Weights of a small GPT-style language model, trained from scratch on English Wikipedia.
Size: width 384, 6 heads of 64, MLP 1024 SwiGLU, vocabulary 2048, 24.6M parameters.
Architecture: RMSNorm before each block, rotary positions, no biases in attention or MLP, untied embeddings.
Training: a variant of Adam for these matrices, 8844 steps.
Each number is 200 + 20 x the weight over its row's rms, rounded and kept within 0 to 999. Layers, rows and columns count from 0. The size before them is the row's rms in percent of the matrix's.

# layer 8 MLP gate, 1024x384, rms 0.0422, rows 469-493, columns 288-383
100,179,209,180,201,203,200,148,222,204,198,202,174,205,157,164,189,179,219,203,255,218,182,206,218,196,217,244,203,240,166,216,162,211,202,193,187,240,171,205,184,194,199,180,198,203,209,170,201,171,198,189,219,201,212,196,218,198,215,196,171,207,206,253,194,207,196,192,176,200,213,172,203,229,205,230,172,180,200,195,208,197,214,191,210,214,219,200,172,182,170,197,216,185,211,200,216
098,200,216,209,181,202,193,182,198,182,210,181,183,147,176,206,198,212,163,196,172,214,180,190,209,224,221,180,197,208,201,201,184,209,203,199,240,182,211,193,192,205,243,212,185,186,226,212,186,201,228,198,222,208,198,242,191,194,223,155,211,234,184,214,197,173,214,188,205,207,202,220,212,226,201,219,227,192,238,216,193,189,237,203,212,221,223,205,210,233,221,192,194,196,224,229,186
101,210,227,209,176,221,192,214,204,201,237,217,209,199,184,192,176,156,200,175,227,202,201,199,162,179,188,191,178,206,217,200,203,185,209,175,213,201,214,184,208,211,197,215,195,224,205,179,194,191,191,184,210,191,209,191,189,182,201,210,174,232,219,215,174,204,216,212,200,190,198,214,180,199,197,212,206,190,225,215,165,224,193,212,202,223,156,193,215,194,169,203,187,185,192,197,218
099,205,207,198,210,195,219,206,200,197,203,178,238,194,250,202,188,166,208,182,181,183,218,196,200,195,201,199,203,185,183,195,201,222,187,179,216,181,183,181,203,187,207,194,230,184,230,235,202,182,200,220,206,195,237,170,166,168,189,191,193,222,211,190,202,216,185,222,221,179,214,196,188,192,207,198,193,186,256,203,199,224,188,237,200,215,159,161,200,197,249,176,177,204,156,195,239
099,173,192,197,222,167,165,219,210,180,186,185,189,169,204,158,203,193,170,181,213,196,156,203,207,228,186,224,213,175,239,222,188,201,183,210,199,196,224,216,206,184,227,201,178,193,171,237,194,208,196,196,194,225,158,178,194,246,216,192,176,196,198,209,194,205,205,223,185,196,214,186,234,186,225,200,199,187,190,221,217,231,204,234,222,184,235,187,196,261,188,194,204,206,192,155,149
094,176,204,206,216,204,194,222,150,181,213,220,231,205,218,226,226,238,204,169,173,188,240,199,219,231,160,224,180,195,177,190,206,202,212,203,225,183,198,227,180,185,211,202,183,171,227,186,204,186,211,220,214,211,202,194,177,179,193,190,204,193,212,197,202,229,222,196,213,190,202,232,213,224,159,179,185,198,173,221,198,171,242,223,163,190,206,205,229,200,209,211,166,200,167,173,212
094,166,190,197,227,226,209,205,211,194,171,186,203,210,217,190,189,225,211,179,218,234,187,199,225,170,214,173,189,185,191,213,209,173,211,201,178,204,195,195,251,226,187,201,185,197,217,188,187,193,217,215,179,164,209,213,165,211,234,183,239,173,197,186,198,190,209,175,209,206,214,181,199,166,183,212,191,200,214,181,169,213,179,223,174,205,248,191,208,207,189,194,206,209,239,179,168
090,184,206,201,188,173,168,236,194,202,207,251,195,190,200,212,210,203,228,207,189,151,214,177,191,214,203,213,196,225,205,199,178,219,161,201,204,194,162,160,210,229,169,182,206,240,170,174,185,220,189,221,176,223,250,170,185,206,190,213,199,163,186,206,203,195,182,200,231,193,213,237,178,193,160,192,189,199,207,167,200,192,234,203,206,180,193,257,203,209,214,238,179,206,189,193,188
098,216,197,199,222,206,194,165,239,162,176,205,180,153,211,211,231,207,200,231,180,160,206,237,202,169,206,192,163,178,206,238,209,209,207,199,223,206,231,216,225,221,186,169,150,205,210,193,190,224,218,203,190,181,175,184,195,182,212,211,176,210,185,189,202,197,210,163,205,184,208,226,190,209,186,208,194,190,199,231,201,190,212,170,224,199,192,228,216,219,193,165,201,167,186,153,226
099,180,179,202,191,221,217,196,190,197,193,174,191,206,202,187,173,193,168,193,210,210,206,186,165,174,183,209,242,191,216,187,208,240,211,208,199,188,199,176,190,215,223,196,225,197,193,142,193,219,166,203,194,185,195,227,178,213,215,199,207,193,162,217,201,192,199,213,166,214,197,210,226,217,247,207,207,221,196,180,186,221,188,208,214,200,222,242,226,220,184,205,186,204,195,191,220
090,178,205,181,213,195,176,202,186,207,201,203,198,220,198,227,196,182,209,188,159,188,177,201,210,214,170,196,235,192,214,204,188,238,196,203,240,192,213,167,197,228,212,188,211,170,193,161,217,176,173,198,218,226,178,170,186,223,196,186,193,193,199,185,190,215,193,183,202,186,192,199,172,203,194,196,205,167,226,217,220,199,228,202,167,205,212,205,207,213,230,186,189,217,167,225,204
103,204,236,199,208,197,176,238,208,185,256,187,193,177,198,192,204,195,182,183,203,205,193,178,195,212,195,227,182,199,195,177,189,197,196,165,198,182,174,200,202,189,249,169,207,179,196,208,196,234,222,228,210,169,200,192,196,151,234,212,219,209,206,212,192,208,202,157,230,195,229,188,189,210,179,186,162,204,189,174,219,183,144,242,195,186,185,208,218,205,201,214,136,229,207,212,183
098,197,214,209,204,171,238,190,181,192,212,240,226,206,199,227,217,209,203,235,181,195,213,189,201,210,222,192,173,184,221,209,182,227,224,186,179,196,210,206,194,172,185,208,193,201,214,163,200,184,172,180,201,195,159,198,204,211,223,163,194,225,164,211,178,172,194,162,241,193,217,197,213,202,175,196,223,206,184,224,173,228,189,215,218,196,205,220,184,185,212,189,240,191,211,152,215
103,234,204,199,155,216,187,204,208,203,238,189,192,191,210,198,229,184,186,191,197,202,192,191,210,184,184,210,212,154,241,192,188,183,208,184,206,169,185,177,183,197,191,209,188,210,199,196,197,241,200,155,198,182,177,232,219,196,212,186,203,185,183,194,182,218,198,185,223,188,226,178,209,183,212,205,194,239,180,171,198,164,208,220,173,228,218,192,218,235,223,194,175,240,179,223,197
093,226,223,207,215,192,182,198,213,211,191,203,210,202,189,178,212,179,187,190,207,229,192,216,216,195,223,200,217,229,207,216,196,205,228,215,206,212,231,176,207,188,221,223,201,207,163,185,181,197,214,213,216,204,191,207,179,173,223,194,156,210,235,221,185,219,173,235,234,183,206,209,221,172,180,200,198,192,194,154,190,201,203,198,179,213,193,196,217,214,172,205,198,203,193,218,185
099,223,188,214,213,176,189,214,169,220,192,196,206,194,187,204,194,229,166,187,215,226,165,207,248,164,219,212,183,220,219,172,182,249,190,180,205,193,226,181,210,198,219,200,197,174,227,181,210,169,208,220,191,186,180,196,191,234,208,191,194,174,176,202,194,236,194,245,201,199,175,197,199,191,204,180,187,202,167,199,240,203,223,220,173,177,226,214,178,199,214,175,182,182,208,172,204
104,210,184,189,212,215,176,192,177,217,169,193,219,206,235,175,205,193,204,178,151,197,212,200,207,199,196,186,226,161,189,167,173,211,195,205,223,210,225,191,224,216,190,184,216,234,208,228,180,203,193,145,198,205,200,180,224,193,181,206,200,227,196,205,200,193,223,193,207,186,171,204,164,216,226,180,192,195,196,172,199,216,205,209,185,198,222,181,206,222,196,165,200,200,186,202,189
098,230,198,185,207,199,191,210,162,176,200,236,191,202,174,218,202,190,210,174,193,186,211,157,223,239,224,165,229,259,199,183,205,180,197,204,188,181,206,192,205,192,235,183,225,227,191,218,193,220,182,184,214,204,171,204,200,178,194,146,192,215,277,191,202,207,217,195,220,188,190,186,166,192,180,186,204,188,178,226,223,213,190,211,221,191,191,167,181,222,200,204,211,211,148,218,175
104,189,204,210,248,183,198,213,211,197,184,215,201,212,221,169,235,177,184,203,159,196,232,224,190,205,190,206,235,208,174,197,208,163,191,206,165,186,192,209,228,195,171,209,196,169,209,171,193,180,181,202,240,177,199,201,214,194,180,175,172,193,163,192,212,181,207,197,233,159,220,214,181,218,214,203,221,176,231,196,197,194,199,219,222,203,208,192,209,178,244,244,187,245,188,216,186
099,208,188,222,203,211,227,180,197,182,176,171,224,223,216,179,212,186,194,161,173,244,205,215,234,232,167,199,202,173,209,239,222,222,204,238,232,247,213,204,205,208,222,164,197,195,240,208,180,221,200,208,197,199,210,166,210,191,209,199,185,234,184,217,196,175,202,199,202,208,199,180,204,201,229,180,240,204,210,241,175,227,193,204,183,234,208,186,197,230,176,171,207,187,177,176,198
096,199,234,182,212,221,167,200,223,203,232,164,199,226,191,191,210,178,189,184,195,188,207,210,215,215,208,207,204,205,196,180,232,184,198,199,225,200,187,247,189,215,198,195,213,229,206,209,196,248,176,165,212,177,191,245,209,233,207,214,198,192,216,183,183,167,222,198,212,197,185,211,178,234,165,200,220,214,166,194,232,197,168,203,206,207,232,189,198,216,191,176,215,189,205,185,222
106,162,221,196,213,217,182,231,165,186,217,217,197,190,178,196,203,214,200,163,201,203,188,174,219,209,212,207,182,216,204,218,221,193,201,204,203,176,147,193,184,224,213,206,184,192,171,225,210,206,166,200,176,196,179,190,198,203,207,195,171,224,186,189,186,207,185,213,191,172,248,164,205,224,208,202,214,215,209,145,209,188,213,221,203,183,222,180,236,223,178,216,193,209,182,214,182
102,228,170,219,194,223,215,184,191,218,222,196,188,175,192,221,216,189,206,153,210,185,199,188,224,175,213,193,217,199,222,177,176,211,165,225,208,212,196,223,222,242,221,181,161,211,172,236,161,218,194,192,226,187,188,190,210,187,201,204,191,188,191,213,205,230,194,231,197,200,213,199,221,214,200,212,171,205,203,186,241,225,193,157,214,197,223,205,207,226,210,218,179,220,181,204,189
098,200,230,249,186,260,214,160,190,202,237,187,175,157,216,184,215,216,211,199,188,225,230,191,188,187,213,205,197,168,165,168,214,188,223,190,218,218,208,187,198,219,198,216,208,189,241,196,189,207,220,208,231,191,248,244,220,209,222,210,176,192,188,200,200,183,176,208,218,220,193,187,198,170,228,152,193,225,191,209,222,226,189,192,211,176,185,192,203,211,201,172,230,172,188,202,221
102,216,206,175,186,215,205,204,217,212,180,197,193,231,212,213,199,193,205,192,216,204,233,220,179,162,208,197,231,182,226,181,218,212,217,202,231,188,172,187,206,228,181,212,209,188,160,189,175,177,194,189,214,193,185,223,188,222,174,233,200,196,174,185,181,188,180,183,240,161,204,187,167,227,212,171,217,164,193,221,172,202,232,229,167,160,175,210,219,226,234,210,203,200,228,218,201
# layer 8 MLP up, 1024x384, rms 0.0424, rows 469-492, columns 288-383
092,173,197,192,177,205,153,195,214,230,203,232,229,176,197,194,192,185,207,181,201,225,177,178,249,228,188,207,210,197,190,169,165,176,196,185,186,195,173,214,177,166,193,213,198,199,193,198,191,214,182,183,206,202,203,223,188,194,174,211,167,202,251,245,226,177,182,190,197,206,211,198,185,221,212,205,187,186,211,165,218,199,220,206,222,215,195,193,189,202,211,195,175,192,159,178,194
095,218,161,173,204,213,192,218,231,157,223,179,290,193,232,206,224,209,211,170,182,211,206,223,180,195,217,214,178,186,192,211,190,199,257,181,227,187,184,208,193,213,211,206,179,184,184,169,193,228,198,217,204,195,197,217,198,173,218,197,243,194,162,245,184,194,217,180,222,199,220,182,218,218,190,168,230,201,195,181,212,188,194,204,180,200,227,194,195,205,184,190,176,192,208,215,193
100,201,193,208,213,184,183,188,179,196,192,210,188,213,213,221,211,202,224,190,219,224,165,165,187,203,180,212,226,212,209,192,170,193,191,185,204,197,169,206,189,206,215,202,205,217,185,208,216,209,215,191,221,211,206,180,227,244,201,166,203,210,212,189,204,219,213,192,204,206,234,213,199,160,191,204,184,212,208,198,199,185,204,228,239,212,197,224,206,171,215,203,221,190,209,197,201
097,199,160,182,236,211,212,200,139,227,211,187,214,189,182,227,231,233,187,224,219,221,213,246,187,185,198,218,202,155,173,204,221,199,205,206,235,199,174,237,191,171,178,237,207,200,220,193,224,172,180,239,205,165,216,236,209,201,257,171,182,188,197,192,194,185,212,198,223,178,170,175,183,180,207,193,195,196,175,212,211,193,200,210,173,190,183,201,208,208,217,191,215,162,216,208,205
102,213,192,211,231,193,228,220,208,219,193,193,178,203,224,194,205,235,187,192,195,175,225,195,158,243,162,192,166,187,212,210,193,181,222,216,197,192,208,192,202,218,205,193,180,182,216,196,210,188,203,253,201,219,197,205,208,227,222,180,199,196,199,199,239,167,178,193,178,228,184,221,213,203,220,227,169,199,186,212,192,189,200,158,209,184,159,171,211,199,212,218,208,202,184,210,204
088,211,178,198,192,231,220,189,198,199,213,209,238,179,177,183,169,226,255,210,193,198,225,205,204,184,180,185,206,160,226,227,198,188,198,209,225,209,196,212,213,170,200,179,150,211,200,204,198,211,227,204,198,219,154,210,191,191,238,189,180,226,212,185,201,187,200,207,153,194,180,199,172,233,190,192,213,213,186,210,136,226,224,186,227,214,179,215,192,219,207,215,243,216,195,190,198
096,194,199,181,197,191,194,167,236,196,204,171,210,211,202,188,211,185,166,201,181,219,195,223,192,210,177,199,179,216,172,182,212,172,248,182,225,234,219,239,214,206,239,201,175,183,196,206,175,196,173,179,223,159,220,182,182,180,227,206,172,225,209,216,197,193,209,206,208,193,187,217,199,228,171,207,193,202,211,181,213,196,158,185,206,213,223,195,217,253,181,173,182,207,212,198,192
088,175,168,163,210,205,206,205,177,219,219,220,224,207,204,206,213,193,208,184,195,201,185,184,208,183,176,214,197,217,214,198,189,207,172,212,242,205,171,163,201,214,231,222,203,178,193,185,178,166,173,190,185,223,147,213,188,200,182,219,231,221,201,218,198,200,205,180,174,213,191,175,205,228,210,186,185,151,178,195,174,194,222,206,217,220,184,219,213,222,196,223,165,182,218,241,199
097,240,189,181,206,146,189,171,226,200,149,215,186,180,169,245,224,163,198,206,216,186,221,198,219,191,190,217,193,223,172,216,191,218,200,195,168,230,176,216,202,234,225,200,196,220,208,243,196,246,166,205,184,196,198,221,194,202,223,183,165,203,201,190,229,200,209,199,177,206,162,216,193,197,228,202,191,192,181,186,207,229,182,163,198,206,189,204,179,184,198,198,201,198,205,214,214
108,223,180,200,184,211,214,183,174,203,207,183,183,157,217,197,191,222,162,186,207,168,197,203,220,168,194,226,196,200,206,242,211,191,193,175,218,181,190,221,228,194,171,210,184,205,218,198,208,222,236,180,181,231,202,211,174,186,210,230,191,185,214,183,202,160,183,168,208,198,199,184,179,205,219,226,203,207,200,157,217,211,194,224,180,208,217,180,206,227,222,200,187,210,199,187,189
103,171,232,197,183,170,201,210,226,178,202,187,200,218,181,230,202,163,195,186,205,195,174,218,222,206,189,220,181,196,206,180,190,174,161,209,211,208,176,196,201,189,215,214,190,160,225,204,226,155,208,218,202,200,195,194,179,209,198,144,209,164,204,212,207,222,185,176,217,225,212,208,173,169,213,217,190,185,232,206,220,178,201,207,205,189,204,182,177,200,232,179,196,212,212,207,200
102,194,190,217,212,199,187,260,193,221,178,223,225,200,209,207,220,196,189,203,251,204,204,183,198,187,205,216,197,195,192,157,223,169,213,213,211,202,193,189,164,183,184,191,205,195,207,188,161,188,213,179,191,181,213,174,197,216,197,186,207,225,203,195,201,224,210,216,241,196,173,209,165,196,191,196,162,190,206,244,205,207,164,200,174,193,212,173,204,208,185,203,201,145,189,172,200
102,182,234,192,203,223,176,176,214,219,216,187,184,152,172,187,224,213,186,192,178,235,217,222,169,210,221,162,176,192,205,191,227,223,194,221,207,172,212,178,187,188,210,172,208,213,217,192,204,227,188,197,196,175,189,229,192,206,176,220,243,216,176,215,213,177,151,241,213,236,196,198,219,226,216,176,202,209,196,213,169,222,212,166,175,166,219,203,221,186,225,213,213,221,230,224,202
096,192,171,198,234,186,205,223,187,204,194,203,218,223,173,214,231,184,251,204,215,220,226,179,210,207,226,179,180,219,231,173,202,199,181,223,179,200,252,178,175,195,148,238,215,196,173,210,204,210,210,219,196,254,176,179,182,217,210,209,215,182,197,244,204,211,167,187,166,188,220,215,205,176,191,181,238,203,188,190,192,215,187,181,173,188,197,194,183,174,225,205,239,204,194,212,230
089,208,212,187,226,200,191,203,200,220,190,186,196,187,218,212,227,209,191,191,196,203,218,193,241,161,232,195,185,224,238,211,151,215,215,213,196,192,219,212,172,199,209,218,212,171,180,175,220,185,221,195,194,238,215,207,217,168,183,227,226,187,172,183,192,206,183,207,227,214,199,199,202,195,179,233,225,194,187,181,210,215,173,223,199,219,195,182,168,210,233,200,187,190,199,178,223
093,174,190,201,202,197,219,246,164,202,201,213,172,211,221,183,203,184,177,186,186,182,232,184,220,220,189,241,209,280,198,197,172,189,204,155,159,226,182,165,206,179,182,179,192,190,195,198,237,203,175,185,204,223,250,182,199,228,214,167,202,178,234,225,203,204,192,214,160,194,239,216,210,190,183,217,209,209,167,199,196,173,178,183,180,178,178,196,212,229,208,215,216,180,183,174,216
099,188,203,168,221,204,184,183,202,195,212,206,214,176,187,209,197,209,201,207,173,187,181,219,199,196,211,240,161,251,153,176,232,211,191,180,190,197,197,249,181,193,186,195,221,167,229,214,197,205,208,174,227,193,204,184,207,160,221,195,181,188,198,200,225,218,170,219,215,168,192,213,231,195,188,198,193,212,220,209,245,201,217,224,219,215,232,211,211,211,207,226,214,242,199,222,200
099,204,201,209,176,223,210,211,219,212,213,195,185,191,170,179,182,203,225,213,172,157,199,193,177,192,193,191,213,184,180,180,189,201,160,189,187,237,201,189,164,199,220,206,200,210,197,179,221,195,194,200,237,184,229,196,237,210,193,186,230,214,210,191,175,204,173,191,199,185,214,219,231,197,159,198,210,179,213,212,173,193,198,211,193,174,186,167,232,143,240,187,224,208,228,189,208
099,207,221,209,220,187,195,204,210,166,226,214,161,188,205,190,218,173,226,180,186,212,189,211,190,176,219,210,182,196,195,162,181,164,213,197,183,178,234,180,172,215,182,190,176,197,243,149,207,206,209,187,251,191,169,174,176,208,192,196,223,195,178,183,179,198,164,198,222,174,201,198,172,228,222,188,208,213,178,187,193,208,172,203,170,202,228,234,223,204,202,163,183,188,234,192,178
104,216,209,195,182,219,209,202,188,182,182,239,210,204,223,188,195,181,203,154,197,208,230,200,221,166,183,209,203,170,210,236,197,177,190,205,206,207,215,181,199,220,167,199,235,174,215,203,230,193,184,193,192,223,224,171,195,192,209,179,180,210,216,195,228,217,218,191,183,208,190,239,231,194,215,197,198,187,255,211,193,206,198,218,189,243,212,210,201,211,235,169,199,196,182,186,196
103,241,225,205,201,195,141,172,219,209,185,185,185,243,203,209,206,174,197,207,188,190,251,238,200,224,218,201,193,178,176,170,243,217,183,224,264,210,190,202,216,222,198,196,215,215,178,196,212,216,181,213,217,208,213,188,211,219,219,199,192,185,203,200,216,186,163,230,187,174,169,195,211,196,188,181,195,189,206,170,205,204,200,198,185,187,228,210,211,181,196,177,220,160,214,181,214
099,206,219,238,196,197,193,179,205,173,203,209,194,198,219,174,224,216,169,190,206,184,214,172,183,197,170,221,190,209,149,214,200,169,200,189,194,196,222,212,204,204,235,216,181,233,211,222,233,223,205,213,188,231,207,216,209,197,196,175,179,212,196,194,214,209,212,187,179,204,222,245,207,176,175,175,217,203,181,215,206,157,190,191,183,183,175,195,163,199,198,180,193,202,173,190,185
097,195,212,204,198,196,234,194,189,200,185,198,201,223,220,208,215,235,208,215,191,226,211,211,195,189,203,198,230,189,191,202,148,206,197,206,197,179,204,173,195,214,191,219,182,194,202,219,232,200,204,224,199,212,211,199,216,216,219,197,174,226,208,181,189,204,227,218,177,209,218,198,209,219,201,200,196,228,221,229,181,213,230,171,209,173,172,234,189,177,220,221,217,137,178,159,174
100,190,211,192,196,201,229,196,223,245,196,196,180,217,194,188,186,196,201,192,184,210,211,185,177,262,213,181,197,215,222,185,214,250,194,197,198,193,207,221,187,168,213,125,222,186,194,185,201,201,207,179,222,192,184,187,197,201,186,217,186,212,218,179,186,165,210,195,225,190,211,200,204,211,133,197,186,166,204,231,189,207,210,210,232,206,228,226,208,196,199,195,226,193,227,241,192
# layer 8 MLP down (transposed), 1024x384, rms 0.0368, rows 469-492, columns 288-383
098,167,185,189,219,205,228,178,189,167,181,219,137,217,178,179,225,235,210,227,212,212,170,164,169,148,223,199,198,209,191,208,180,226,237,193,202,189,197,210,181,211,200,183,181,203,206,232,205,165,213,197,194,201,216,202,242,214,218,189,201,196,169,170,219,191,244,194,244,219,166,200,202,221,230,190,212,216,198,194,218,199,209,216,206,193,250,207,167,170,192,196,215,213,192,213,170
097,191,202,186,183,214,156,190,172,206,204,194,150,163,211,201,228,187,192,183,207,202,210,176,206,218,225,217,212,216,218,225,197,209,191,205,222,185,213,208,175,209,220,211,201,231,226,214,176,193,248,189,223,210,193,216,179,177,211,195,212,232,191,193,226,177,220,186,196,220,174,205,220,160,210,245,212,194,224,216,202,222,264,198,221,210,193,211,205,212,220,203,204,198,210,203,172
102,234,188,200,210,170,198,164,227,202,177,212,199,213,228,209,200,188,190,231,189,201,217,221,207,188,187,221,253,222,194,210,192,215,216,190,242,177,179,194,198,187,184,202,188,198,219,205,169,223,201,203,198,239,186,196,199,209,212,230,222,192,208,208,204,226,250,220,175,197,184,164,218,216,209,195,185,218,186,222,209,188,199,190,195,188,225,224,206,205,200,187,198,221,183,171,223
098,188,212,185,202,200,217,190,184,217,208,218,175,224,190,191,154,202,235,179,178,218,210,139,225,209,208,206,210,233,220,186,191,202,186,219,164,226,220,170,196,189,201,181,175,208,200,202,175,213,191,207,206,218,202,190,204,182,183,212,196,179,184,226,202,200,180,182,184,224,217,195,206,205,229,182,210,192,244,167,194,175,198,225,222,188,187,216,224,169,204,186,201,219,162,199,193
098,225,198,240,179,214,214,184,203,179,207,173,202,206,203,224,204,178,211,204,198,200,206,219,232,181,231,205,195,202,194,223,203,218,214,193,198,195,190,218,225,191,183,148,205,233,216,157,244,227,204,199,208,196,183,218,206,172,208,204,219,231,152,199,227,174,192,195,241,212,226,203,161,209,188,177,217,219,225,210,200,229,178,198,194,218,214,189,239,202,179,218,203,191,215,231,210
094,221,218,185,169,181,217,198,207,183,176,217,194,224,210,178,215,170,193,171,209,206,179,209,203,229,212,206,176,215,179,179,190,231,183,175,197,201,187,204,176,229,191,210,226,154,213,179,212,168,175,202,226,174,221,181,191,223,184,185,216,181,195,209,218,185,171,182,235,213,206,207,227,208,179,181,195,221,174,192,197,180,195,203,192,170,213,196,249,197,195,177,182,195,185,233,186
099,187,229,219,178,186,193,205,237,163,183,218,202,200,214,192,214,179,216,190,201,191,182,211,199,188,226,198,197,172,190,237,185,177,196,206,205,196,197,167,202,208,188,199,174,186,215,230,185,199,223,205,179,178,214,209,171,206,205,201,265,166,206,166,211,190,188,179,201,188,205,180,189,170,211,191,222,186,212,204,194,189,207,241,198,215,177,196,186,191,233,178,225,208,214,198,203
091,224,197,204,200,179,194,226,213,150,203,223,185,164,220,187,218,178,201,190,182,176,222,214,199,215,214,199,213,219,199,174,187,221,214,170,210,201,191,214,211,221,165,167,207,248,200,229,176,227,198,222,222,214,257,151,188,184,167,178,155,161,201,171,206,225,205,213,226,170,222,229,198,183,174,191,205,220,198,214,212,195,227,181,195,190,206,241,188,183,195,197,223,189,192,184,195
095,200,197,206,209,189,222,187,179,193,221,188,204,209,205,193,190,190,201,162,201,223,184,176,155,223,186,210,227,195,169,172,221,191,196,193,213,212,220,180,203,217,204,219,195,205,201,227,176,193,171,182,174,172,205,189,192,243,181,196,187,216,213,187,200,160,239,198,194,200,205,189,199,215,214,160,190,222,192,188,193,173,165,197,193,200,204,189,176,197,196,224,189,193,218,204,201
104,191,223,232,178,197,157,213,167,199,215,200,208,208,203,187,178,226,232,173,180,168,190,228,197,213,176,234,195,215,184,194,196,197,206,196,206,242,184,184,232,200,196,180,215,202,181,211,201,235,213,208,182,187,233,190,193,192,194,229,213,201,233,207,187,221,182,215,214,199,198,201,204,223,161,171,176,199,177,214,205,192,209,204,187,188,184,192,211,219,205,193,200,213,192,241,213
096,219,235,211,193,196,181,183,204,163,220,161,212,209,196,219,216,225,175,188,198,215,215,220,196,187,191,186,193,182,192,190,202,158,217,161,194,208,198,207,170,181,221,213,207,169,229,237,198,211,190,207,210,179,180,185,186,172,212,196,201,220,226,211,166,213,157,181,204,207,192,192,178,205,183,195,204,198,188,223,175,181,191,198,234,195,179,197,178,174,180,210,196,202,223,148,193
104,204,216,176,186,188,211,179,224,183,247,202,196,234,175,179,177,195,217,217,161,200,199,206,216,168,207,213,214,182,193,174,177,196,145,188,230,219,205,209,165,203,192,179,191,184,184,223,231,201,191,200,207,182,180,188,236,220,196,202,187,196,210,203,211,189,261,181,160,193,210,257,188,202,202,172,202,208,199,201,211,182,202,207,177,214,211,186,215,168,185,204,191,193,248,229,215
102,225,172,197,229,209,193,179,214,187,181,212,193,213,209,187,183,195,185,211,245,163,215,222,207,191,220,214,181,201,187,187,220,190,205,202,213,205,176,232,205,230,235,190,181,168,180,232,192,181,179,244,194,224,212,257,184,241,203,182,162,201,230,178,215,239,212,191,222,188,209,176,194,205,188,190,183,231,187,200,253,197,210,180,198,211,253,198,192,191,157,214,199,209,184,195,216
100,191,166,204,197,212,209,201,166,215,225,181,208,185,230,216,204,172,156,179,189,197,171,202,176,187,191,182,170,205,206,204,171,193,205,190,191,210,187,213,213,177,216,191,212,146,203,174,210,178,253,220,235,194,197,215,200,241,218,216,164,208,186,183,226,210,201,157,213,204,220,168,199,224,214,234,207,210,178,221,229,187,208,178,184,204,192,222,202,205,215,192,200,195,213,210,195
091,216,192,198,146,192,197,201,192,180,184,207,188,219,161,218,176,197,170,227,210,166,155,197,199,236,183,233,176,177,179,191,191,194,162,194,205,205,193,205,246,202,200,193,202,229,172,217,201,245,208,181,208,200,199,203,197,216,227,176,180,181,186,213,194,210,177,191,201,224,191,206,163,191,224,187,162,191,215,192,196,190,178,193,184,210,201,207,224,190,191,195,231,160,197,245,180
095,185,226,226,223,169,189,189,232,217,196,190,204,184,183,214,199,209,204,206,220,202,186,198,175,189,173,194,200,176,181,181,228,196,218,216,227,174,221,226,200,194,226,199,200,190,214,190,174,234,224,213,217,197,197,217,183,212,186,263,217,225,204,170,190,177,164,215,204,206,168,195,218,212,211,193,162,219,248,204,190,186,189,214,205,177,227,203,193,201,221,193,208,260,206,242,195
106,198,203,179,177,196,185,222,164,227,180,233,199,236,216,198,205,203,213,184,200,218,215,190,198,220,217,191,194,189,204,189,209,232,216,197,207,182,193,205,208,242,195,190,174,256,231,190,203,198,174,189,211,209,170,175,203,258,191,195,204,210,202,170,218,221,235,147,209,176,189,184,181,201,203,198,211,227,212,183,214,226,244,132,183,178,205,196,173,177,187,175,213,208,176,178,213
102,210,203,202,234,249,215,179,208,209,189,192,246,223,186,208,194,186,183,240,182,202,216,208,209,231,206,211,182,199,185,189,201,162,221,184,221,203,201,188,219,208,229,156,207,191,194,184,203,188,225,215,202,185,193,198,206,179,194,221,205,187,191,174,215,182,205,174,203,213,199,212,218,212,212,204,156,242,187,215,225,211,244,190,187,201,202,220,185,184,171,194,194,207,196,161,203
103,187,212,183,205,164,209,236,197,197,164,200,199,230,243,238,203,227,196,219,233,229,205,197,188,208,212,176,211,174,212,196,173,209,183,199,200,211,200,181,202,191,192,212,226,216,197,191,207,204,214,185,185,181,203,227,227,215,159,219,201,213,195,187,219,181,173,234,209,249,205,173,206,188,148,195,181,212,197,213,185,131,211,209,199,220,222,167,217,226,217,215,232,228,202,208,203
096,186,188,201,200,186,203,188,221,213,184,188,178,174,173,213,200,168,234,228,231,187,177,161,208,185,217,198,247,224,176,150,204,184,181,176,207,215,221,218,213,162,201,193,214,198,175,193,203,210,227,201,193,217,210,230,178,207,199,184,201,207,242,179,225,185,180,219,192,213,209,194,164,212,205,195,187,177,181,189,215,195,186,230,247,191,180,184,184,190,224,191,204,194,236,216,203
097,194,181,212,180,207,171,226,208,208,166,206,211,199,195,224,206,226,200,217,212,230,218,210,196,210,203,182,166,175,189,223,219,221,194,200,227,198,209,187,217,178,209,218,221,206,175,166,203,200,206,200,168,223,213,163,181,200,215,183,167,188,199,187,246,203,188,209,199,202,211,223,218,166,201,214,202,200,238,185,218,232,197,219,199,183,211,171,175,182,202,231,217,201,204,174,195
102,217,203,183,197,203,173,153,219,201,180,219,205,188,214,223,207,230,231,230,182,179,211,185,185,190,197,188,208,205,228,226,194,195,229,248,189,194,209,216,217,173,178,158,230,188,198,184,190,196,227,194,208,190,210,230,208,196,185,215,203,185,192,193,239,193,222,179,247,245,159,190,211,211,241,180,196,217,169,223,186,205,225,197,222,205,184,205,185,144,213,196,213,214,226,194,191
100,200,221,200,191,206,187,213,167,199,211,203,182,197,202,183,214,154,200,194,198,221,179,202,185,213,201,246,187,215,217,167,211,189,203,200,226,230,201,215,209,182,208,193,212,226,230,177,212,179,191,171,159,182,201,193,200,179,204,193,214,175,179,215,204,199,169,192,197,172,233,192,187,169,217,197,195,188,189,180,191,205,198,202,183,194,208,207,214,213,202,163,178,227,201,213,207
098,187,222,230,156,261,225,226,201,192,198,224,200,194,199,223,191,212,184,188,157,214,235,164,189,170,212,215,203,197,160,200,189,198,213,221,188,248,215,216,165,207,215,208,218,205,230,201,186,188,199,202,246,191,199,232,200,195,193,227,172,215,175,228,198,199,179,163,211,221,179,183,191,192,226,198,232,201,155,228,199,230,218,225,181,177,219,196,196,216,199,200,209,179,188,200,162